Weights of a small GPT-style language model, trained from scratch on English Wikipedia.
Size: 10 layers, width 640, MLP 1280 GeGLU.
Architecture: rotary positions, capped logits.
Training: 1090M tokens, 11294 steps.
Each number is 200 + 20 x the weight over its row's rms, rounded and kept within 0 to 999. Layers, rows and columns count from 0. The size before them is the row's rms in percent of the matrix's.

# layer 3 MLP gate, 1280x640, rms 0.0537, rows 686-699, columns 320-399
100,177,200,207,222,184,190,213,194,153,218,209,210,201,225,260,212,184,228,159,192,196,178,184,198,186,175,229,186,172,217,189,205,177,208,233,154,242,169,232,215,186,175,201,179,168,224,208,185,211,208,193,205,218,215,212,201,213,207,182,204,175,210,196,195,153,198,209,182,165,160,180,188,208,213,213,189,203,209,157,187
103,218,192,217,201,191,215,175,183,215,183,193,202,189,231,193,220,222,239,201,197,175,151,186,225,226,176,203,195,205,216,237,197,242,184,201,220,176,216,215,186,156,254,224,202,202,197,182,196,179,180,195,215,181,225,240,175,185,190,227,209,218,211,230,191,208,199,208,231,198,224,210,206,185,223,196,169,215,180,211,186
100,203,197,230,245,193,215,241,170,222,221,193,199,197,186,177,211,182,186,156,180,197,189,212,227,181,170,201,208,171,165,198,178,192,182,234,200,237,173,194,244,181,174,256,211,176,202,204,200,186,226,168,187,189,185,190,193,221,172,191,188,200,175,215,205,227,198,188,177,200,210,212,240,205,183,213,182,202,179,204,218
102,202,215,226,240,176,220,191,221,228,185,186,213,204,203,203,194,201,200,214,198,223,190,215,172,199,202,236,229,184,218,193,206,193,199,236,218,232,195,205,224,192,197,192,214,197,218,185,202,185,218,220,221,194,200,195,201,194,204,228,193,205,157,172,211,207,204,205,209,217,191,202,233,207,195,216,223,194,193,170,208
096,227,222,237,230,176,222,178,224,218,198,221,246,162,182,213,196,193,222,216,196,234,215,211,189,213,218,188,180,195,190,194,167,206,216,189,198,199,170,230,221,220,206,223,195,212,195,206,215,177,180,193,181,159,189,191,177,161,185,189,220,188,236,210,203,190,163,217,215,180,194,216,204,205,175,184,190,195,182,214,217
102,197,178,188,176,195,206,166,211,187,204,225,221,176,235,220,181,212,214,198,179,170,156,251,197,199,208,183,218,225,191,197,223,216,201,177,208,216,188,234,212,220,194,235,223,185,183,236,198,223,211,218,211,188,239,218,170,166,218,202,162,191,188,216,200,210,188,209,213,190,174,249,159,217,180,211,195,163,210,193,179
100,214,198,239,229,198,214,185,226,224,183,192,193,174,184,220,199,191,212,196,191,164,154,234,206,218,202,213,200,222,169,175,195,180,234,199,189,208,210,197,174,185,209,214,158,168,196,176,182,170,158,215,188,209,192,219,152,183,214,217,204,194,199,227,171,208,165,192,203,198,202,204,205,213,210,206,208,194,190,194,182
102,216,212,199,172,199,182,208,217,193,190,219,246,191,222,190,181,216,200,192,179,216,181,211,166,189,181,200,192,192,194,209,206,193,200,201,192,172,224,217,212,202,210,224,207,179,239,248,197,181,194,214,200,230,174,236,204,218,189,200,210,160,196,179,200,171,211,224,193,206,192,219,181,212,202,211,196,210,203,181,190
094,198,208,201,231,144,214,220,212,172,201,201,218,211,188,212,197,197,201,223,162,229,204,189,169,202,197,204,230,176,177,206,200,228,217,200,222,196,173,231,183,161,193,230,200,214,208,241,193,188,208,213,220,230,201,175,177,202,216,186,180,196,188,241,192,174,210,193,192,185,182,205,196,242,176,203,164,204,190,207,198
095,188,203,187,202,230,201,189,141,217,195,187,185,190,170,196,175,202,204,179,168,198,196,194,204,224,197,218,214,210,230,188,228,191,181,204,202,208,210,215,209,209,215,198,194,181,211,196,195,216,198,190,204,192,194,168,185,213,218,229,218,170,228,174,167,175,232,197,247,225,215,206,190,227,213,163,209,189,200,176,207
099,199,201,173,213,186,199,214,195,215,173,230,188,213,185,239,180,210,218,218,178,233,187,198,189,226,184,229,214,209,209,207,176,198,224,196,181,188,207,212,210,214,198,233,187,271,192,196,195,185,236,210,201,205,242,208,198,193,219,200,189,189,176,207,183,200,191,179,261,188,210,224,217,190,203,209,190,195,200,155,218
097,213,183,224,226,195,201,197,240,216,177,199,190,190,178,223,211,200,219,184,190,215,210,183,206,206,198,183,169,212,209,218,163,211,207,193,187,191,212,187,220,222,175,189,239,221,199,175,208,202,224,211,221,250,208,202,224,167,186,241,180,191,197,182,205,184,215,188,225,201,212,204,246,207,206,211,204,199,228,190,202
101,238,215,197,199,239,217,187,203,226,205,189,242,191,206,208,205,188,168,168,188,180,186,198,197,219,235,207,207,229,202,192,195,216,180,177,212,232,158,215,198,178,184,195,227,181,181,210,241,224,255,175,209,174,214,218,214,168,175,177,212,202,190,166,221,228,209,247,160,204,198,199,229,208,196,209,204,194,217,185,195
101,210,184,189,184,198,229,222,194,214,196,203,197,171,200,211,174,200,228,201,179,175,238,228,200,188,198,190,212,203,214,228,183,197,170,175,198,183,201,178,224,175,188,199,210,191,224,187,189,181,207,198,189,243,223,194,200,151,162,200,199,249,215,208,193,171,216,212,201,207,197,219,174,204,209,200,171,218,202,198,203
# layer 3 MLP up, 1280x640, rms 0.0557, rows 686-699, columns 320-399
102,170,237,182,253,201,204,190,169,180,185,197,238,217,173,188,215,212,189,193,175,204,215,199,193,209,176,185,205,172,218,182,206,219,199,210,196,178,166,164,183,260,213,224,150,190,213,210,225,197,179,239,193,161,170,174,184,209,203,195,174,206,213,215,229,211,204,217,207,213,167,191,234,194,197,208,188,186,171,202,182
100,192,182,223,189,205,204,186,212,225,179,201,212,221,187,251,188,201,186,216,202,182,161,196,179,265,145,202,204,235,152,186,231,203,204,201,237,189,216,187,209,214,187,165,173,174,188,200,160,202,215,181,170,188,228,209,210,162,200,208,211,191,194,187,163,155,184,171,225,204,163,193,221,187,210,227,201,184,207,191,180
116,191,221,203,221,161,210,201,185,203,206,176,173,184,189,158,168,158,176,210,228,228,216,214,225,158,193,222,224,176,166,196,212,214,210,227,222,203,226,183,211,202,195,201,208,179,188,195,209,178,215,188,193,157,242,211,227,211,177,164,214,167,144,196,193,187,203,167,161,181,206,187,210,161,194,189,218,190,210,233,205
099,198,180,199,237,237,222,179,180,210,213,211,213,188,215,190,195,200,226,161,192,192,209,178,190,205,231,173,216,210,233,211,181,227,214,201,239,201,212,207,225,198,194,210,214,226,216,187,177,184,177,225,187,206,193,195,226,184,188,211,176,199,167,220,223,206,237,195,202,193,203,213,226,186,184,191,190,189,237,202,213
101,212,208,180,165,214,168,229,203,198,178,234,183,249,198,189,219,193,220,176,188,174,174,213,217,209,182,189,200,228,183,217,189,186,196,169,199,178,235,223,199,133,222,213,173,191,207,201,204,176,229,197,164,205,187,189,207,191,179,187,186,214,183,193,200,195,206,220,225,201,193,167,187,188,221,190,173,197,206,174,202
106,200,195,187,208,203,203,174,176,187,200,223,156,173,188,215,227,181,191,216,199,165,179,209,197,216,208,204,210,197,178,200,218,183,199,220,214,185,209,218,213,210,209,215,190,186,216,228,193,195,195,189,199,223,216,188,199,204,190,178,187,188,216,184,193,200,196,197,241,191,249,225,218,215,197,176,197,208,221,209,142
095,224,182,145,191,202,223,211,217,192,219,192,189,202,226,195,182,197,196,203,231,191,204,217,207,171,205,195,210,195,162,179,204,183,195,164,222,216,223,200,205,191,197,227,176,170,204,210,198,212,188,223,188,228,198,177,210,209,198,184,198,199,193,199,200,191,241,232,235,170,188,231,179,184,195,239,204,216,246,192,207
105,205,220,212,170,217,166,222,192,208,181,216,198,218,179,227,224,223,216,167,210,215,209,178,201,187,221,197,182,220,212,213,205,171,216,192,169,200,191,162,183,241,197,189,197,222,159,219,198,187,189,205,171,236,193,186,211,202,223,204,193,216,208,217,166,201,201,194,204,197,204,191,187,207,199,224,189,189,169,249,150
101,215,206,171,211,195,212,197,184,210,212,168,211,227,205,202,211,169,226,204,226,235,190,188,198,208,233,207,200,164,189,191,184,180,164,184,230,231,180,199,168,186,186,202,205,214,207,244,219,204,187,203,211,165,238,168,178,208,196,174,187,229,183,197,191,166,214,169,213,197,207,199,222,232,173,184,200,190,204,227,226
090,171,195,219,203,205,200,171,218,228,198,187,220,178,200,207,173,238,175,164,163,186,207,242,182,192,187,207,196,189,190,210,236,209,231,176,225,220,240,211,211,233,221,206,185,204,174,223,208,181,217,209,204,217,197,186,167,231,178,178,171,194,191,220,222,210,236,220,205,178,218,200,189,201,195,208,218,156,190,197,251
105,186,171,188,232,189,200,225,187,213,173,201,158,243,181,224,203,207,226,205,243,199,162,174,183,206,201,206,208,162,199,190,211,231,188,151,237,193,227,208,194,201,184,193,200,245,136,202,193,204,184,219,229,182,215,187,217,205,206,224,168,211,223,185,238,183,203,183,203,205,193,188,191,172,225,191,229,207,191,232,205
093,197,222,200,209,168,165,200,198,186,167,179,192,171,223,215,212,205,187,167,200,215,195,226,181,165,221,184,184,237,236,187,197,191,238,215,186,184,188,185,198,216,168,220,216,251,202,174,207,182,189,220,162,185,235,177,227,183,221,194,176,185,236,230,179,222,189,162,206,215,208,199,194,185,172,196,213,208,188,211,180
099,232,222,213,191,201,229,186,185,192,232,189,189,222,211,174,206,186,198,259,198,212,167,206,202,194,217,192,208,210,205,215,209,213,205,213,207,252,202,217,233,188,218,180,176,207,206,206,182,212,221,163,231,160,183,185,187,239,235,235,213,182,198,227,214,164,215,191,239,231,176,201,189,194,224,164,191,259,169,195,188
097,242,235,172,194,195,205,200,178,193,209,207,211,202,193,193,167,170,192,215,224,225,202,162,198,236,195,216,179,247,214,228,147,189,188,195,218,212,206,226,200,204,207,240,186,173,177,207,171,173,207,180,183,187,252,234,229,207,183,195,203,188,216,178,206,188,197,220,234,224,228,194,227,216,212,187,207,182,216,204,227
# layer 3 MLP down (transposed), 1280x640, rms 0.0533, rows 686-698, columns 320-399
101,196,221,208,176,198,199,195,215,224,189,215,182,197,181,196,206,202,210,194,188,193,158,207,193,204,225,188,197,218,193,207,182,170,204,155,198,213,205,214,209,165,216,204,176,178,216,216,198,175,177,194,210,188,206,197,213,211,208,217,210,240,193,202,187,196,228,215,224,205,227,198,222,198,163,192,230,195,204,226,206
099,211,201,200,215,175,177,213,146,199,189,175,216,158,198,180,255,205,171,180,211,208,223,204,217,217,227,234,222,194,246,162,230,147,211,198,204,223,203,211,189,227,196,214,212,208,197,193,222,202,168,176,218,190,196,169,223,198,187,189,214,201,226,219,225,201,229,228,137,204,169,197,217,196,218,207,201,207,163,205,213
096,231,198,203,179,176,180,208,197,215,222,215,199,179,164,173,190,206,214,221,229,202,188,185,236,196,210,159,196,184,190,210,213,188,200,198,191,205,246,199,192,195,202,169,184,215,249,203,215,203,191,183,211,202,179,221,187,181,212,191,252,210,216,196,197,181,184,198,192,212,207,222,188,176,198,199,214,148,216,239,208
100,192,232,199,198,166,178,208,225,201,210,206,214,179,202,218,209,192,201,217,211,210,195,209,166,158,170,192,206,227,225,184,213,219,167,191,153,201,173,158,183,208,196,178,212,176,191,189,167,207,216,198,189,193,201,198,147,193,174,206,215,196,205,189,193,225,221,209,187,210,214,194,239,230,216,214,200,211,181,214,197
098,206,242,209,219,185,207,206,186,189,203,203,194,183,187,188,191,207,230,228,203,232,237,217,200,222,204,146,215,205,194,184,210,190,251,193,204,214,199,215,182,205,206,241,173,225,196,206,229,180,204,210,181,196,190,190,176,195,200,173,187,196,209,218,203,191,198,187,206,207,213,209,171,200,222,195,211,190,207,208,187
103,200,174,212,220,229,200,230,183,180,202,192,185,255,213,178,201,218,207,173,242,186,198,219,232,187,234,200,201,227,201,194,204,211,196,214,186,188,228,205,191,203,197,182,200,211,216,145,183,164,196,193,179,209,188,214,196,237,184,205,211,223,171,183,208,186,219,193,173,164,182,193,197,194,233,174,181,233,185,205,224
092,233,240,231,186,218,192,197,197,220,202,235,191,217,160,194,210,202,239,193,199,229,197,170,164,214,225,193,212,230,215,239,193,205,199,226,195,209,176,173,198,211,179,201,189,194,200,186,203,181,183,182,185,183,195,187,216,174,199,185,203,227,215,199,179,190,186,197,210,227,219,192,216,215,197,209,198,185,163,192,182
101,217,198,210,228,196,202,185,182,207,198,222,210,190,220,202,193,184,195,220,224,182,189,217,180,179,193,211,164,222,191,183,168,232,207,214,186,190,188,171,193,202,227,179,223,213,182,163,200,188,230,169,222,154,182,201,181,202,194,171,163,203,215,221,183,218,203,184,205,206,181,173,204,156,236,191,188,198,208,211,191
094,191,209,187,202,190,220,188,175,217,201,184,193,180,221,200,204,201,201,172,223,191,208,187,209,230,232,220,194,223,212,203,201,169,146,178,186,200,228,195,196,223,190,167,186,182,204,157,196,203,211,155,193,179,214,212,204,194,195,197,234,211,215,143,194,182,175,191,218,213,189,187,198,193,210,186,226,202,240,223,188
100,199,213,189,197,197,202,194,171,182,185,189,197,229,196,188,204,181,214,221,247,196,206,191,214,217,185,189,189,202,218,189,193,196,179,198,166,230,162,213,181,199,190,216,101,216,207,186,195,202,170,205,186,187,188,214,231,181,231,219,216,184,193,194,176,206,207,187,226,205,207,215,199,198,203,169,191,218,223,188,173
102,215,166,192,195,205,230,187,257,195,202,220,210,205,191,206,201,162,163,189,222,241,215,178,187,169,239,200,191,204,206,159,163,203,177,188,234,193,188,160,205,152,190,186,191,181,239,168,202,239,217,203,179,237,177,176,222,222,210,178,249,196,214,222,196,183,218,198,212,172,184,207,165,200,196,208,209,208,169,243,192
091,216,194,174,202,199,173,200,164,220,203,196,194,239,182,224,159,193,178,206,214,186,204,186,213,204,204,176,186,164,206,202,197,216,127,207,217,215,192,175,208,187,226,229,153,181,199,200,176,216,236,185,204,185,157,209,168,223,199,189,213,158,193,154,231,196,204,218,218,196,202,178,190,224,182,239,179,189,196,190,191
098,191,199,188,226,216,188,237,189,211,184,163,185,204,197,199,205,211,178,190,221,219,217,165,186,205,209,154,223,198,203,186,188,144,216,202,229,205,207,205,221,210,188,199,144,202,177,209,213,223,221,219,184,210,184,220,199,209,220,206,185,184,238,187,192,215,188,181,197,203,249,210,147,180,222,234,196,162,218,185,181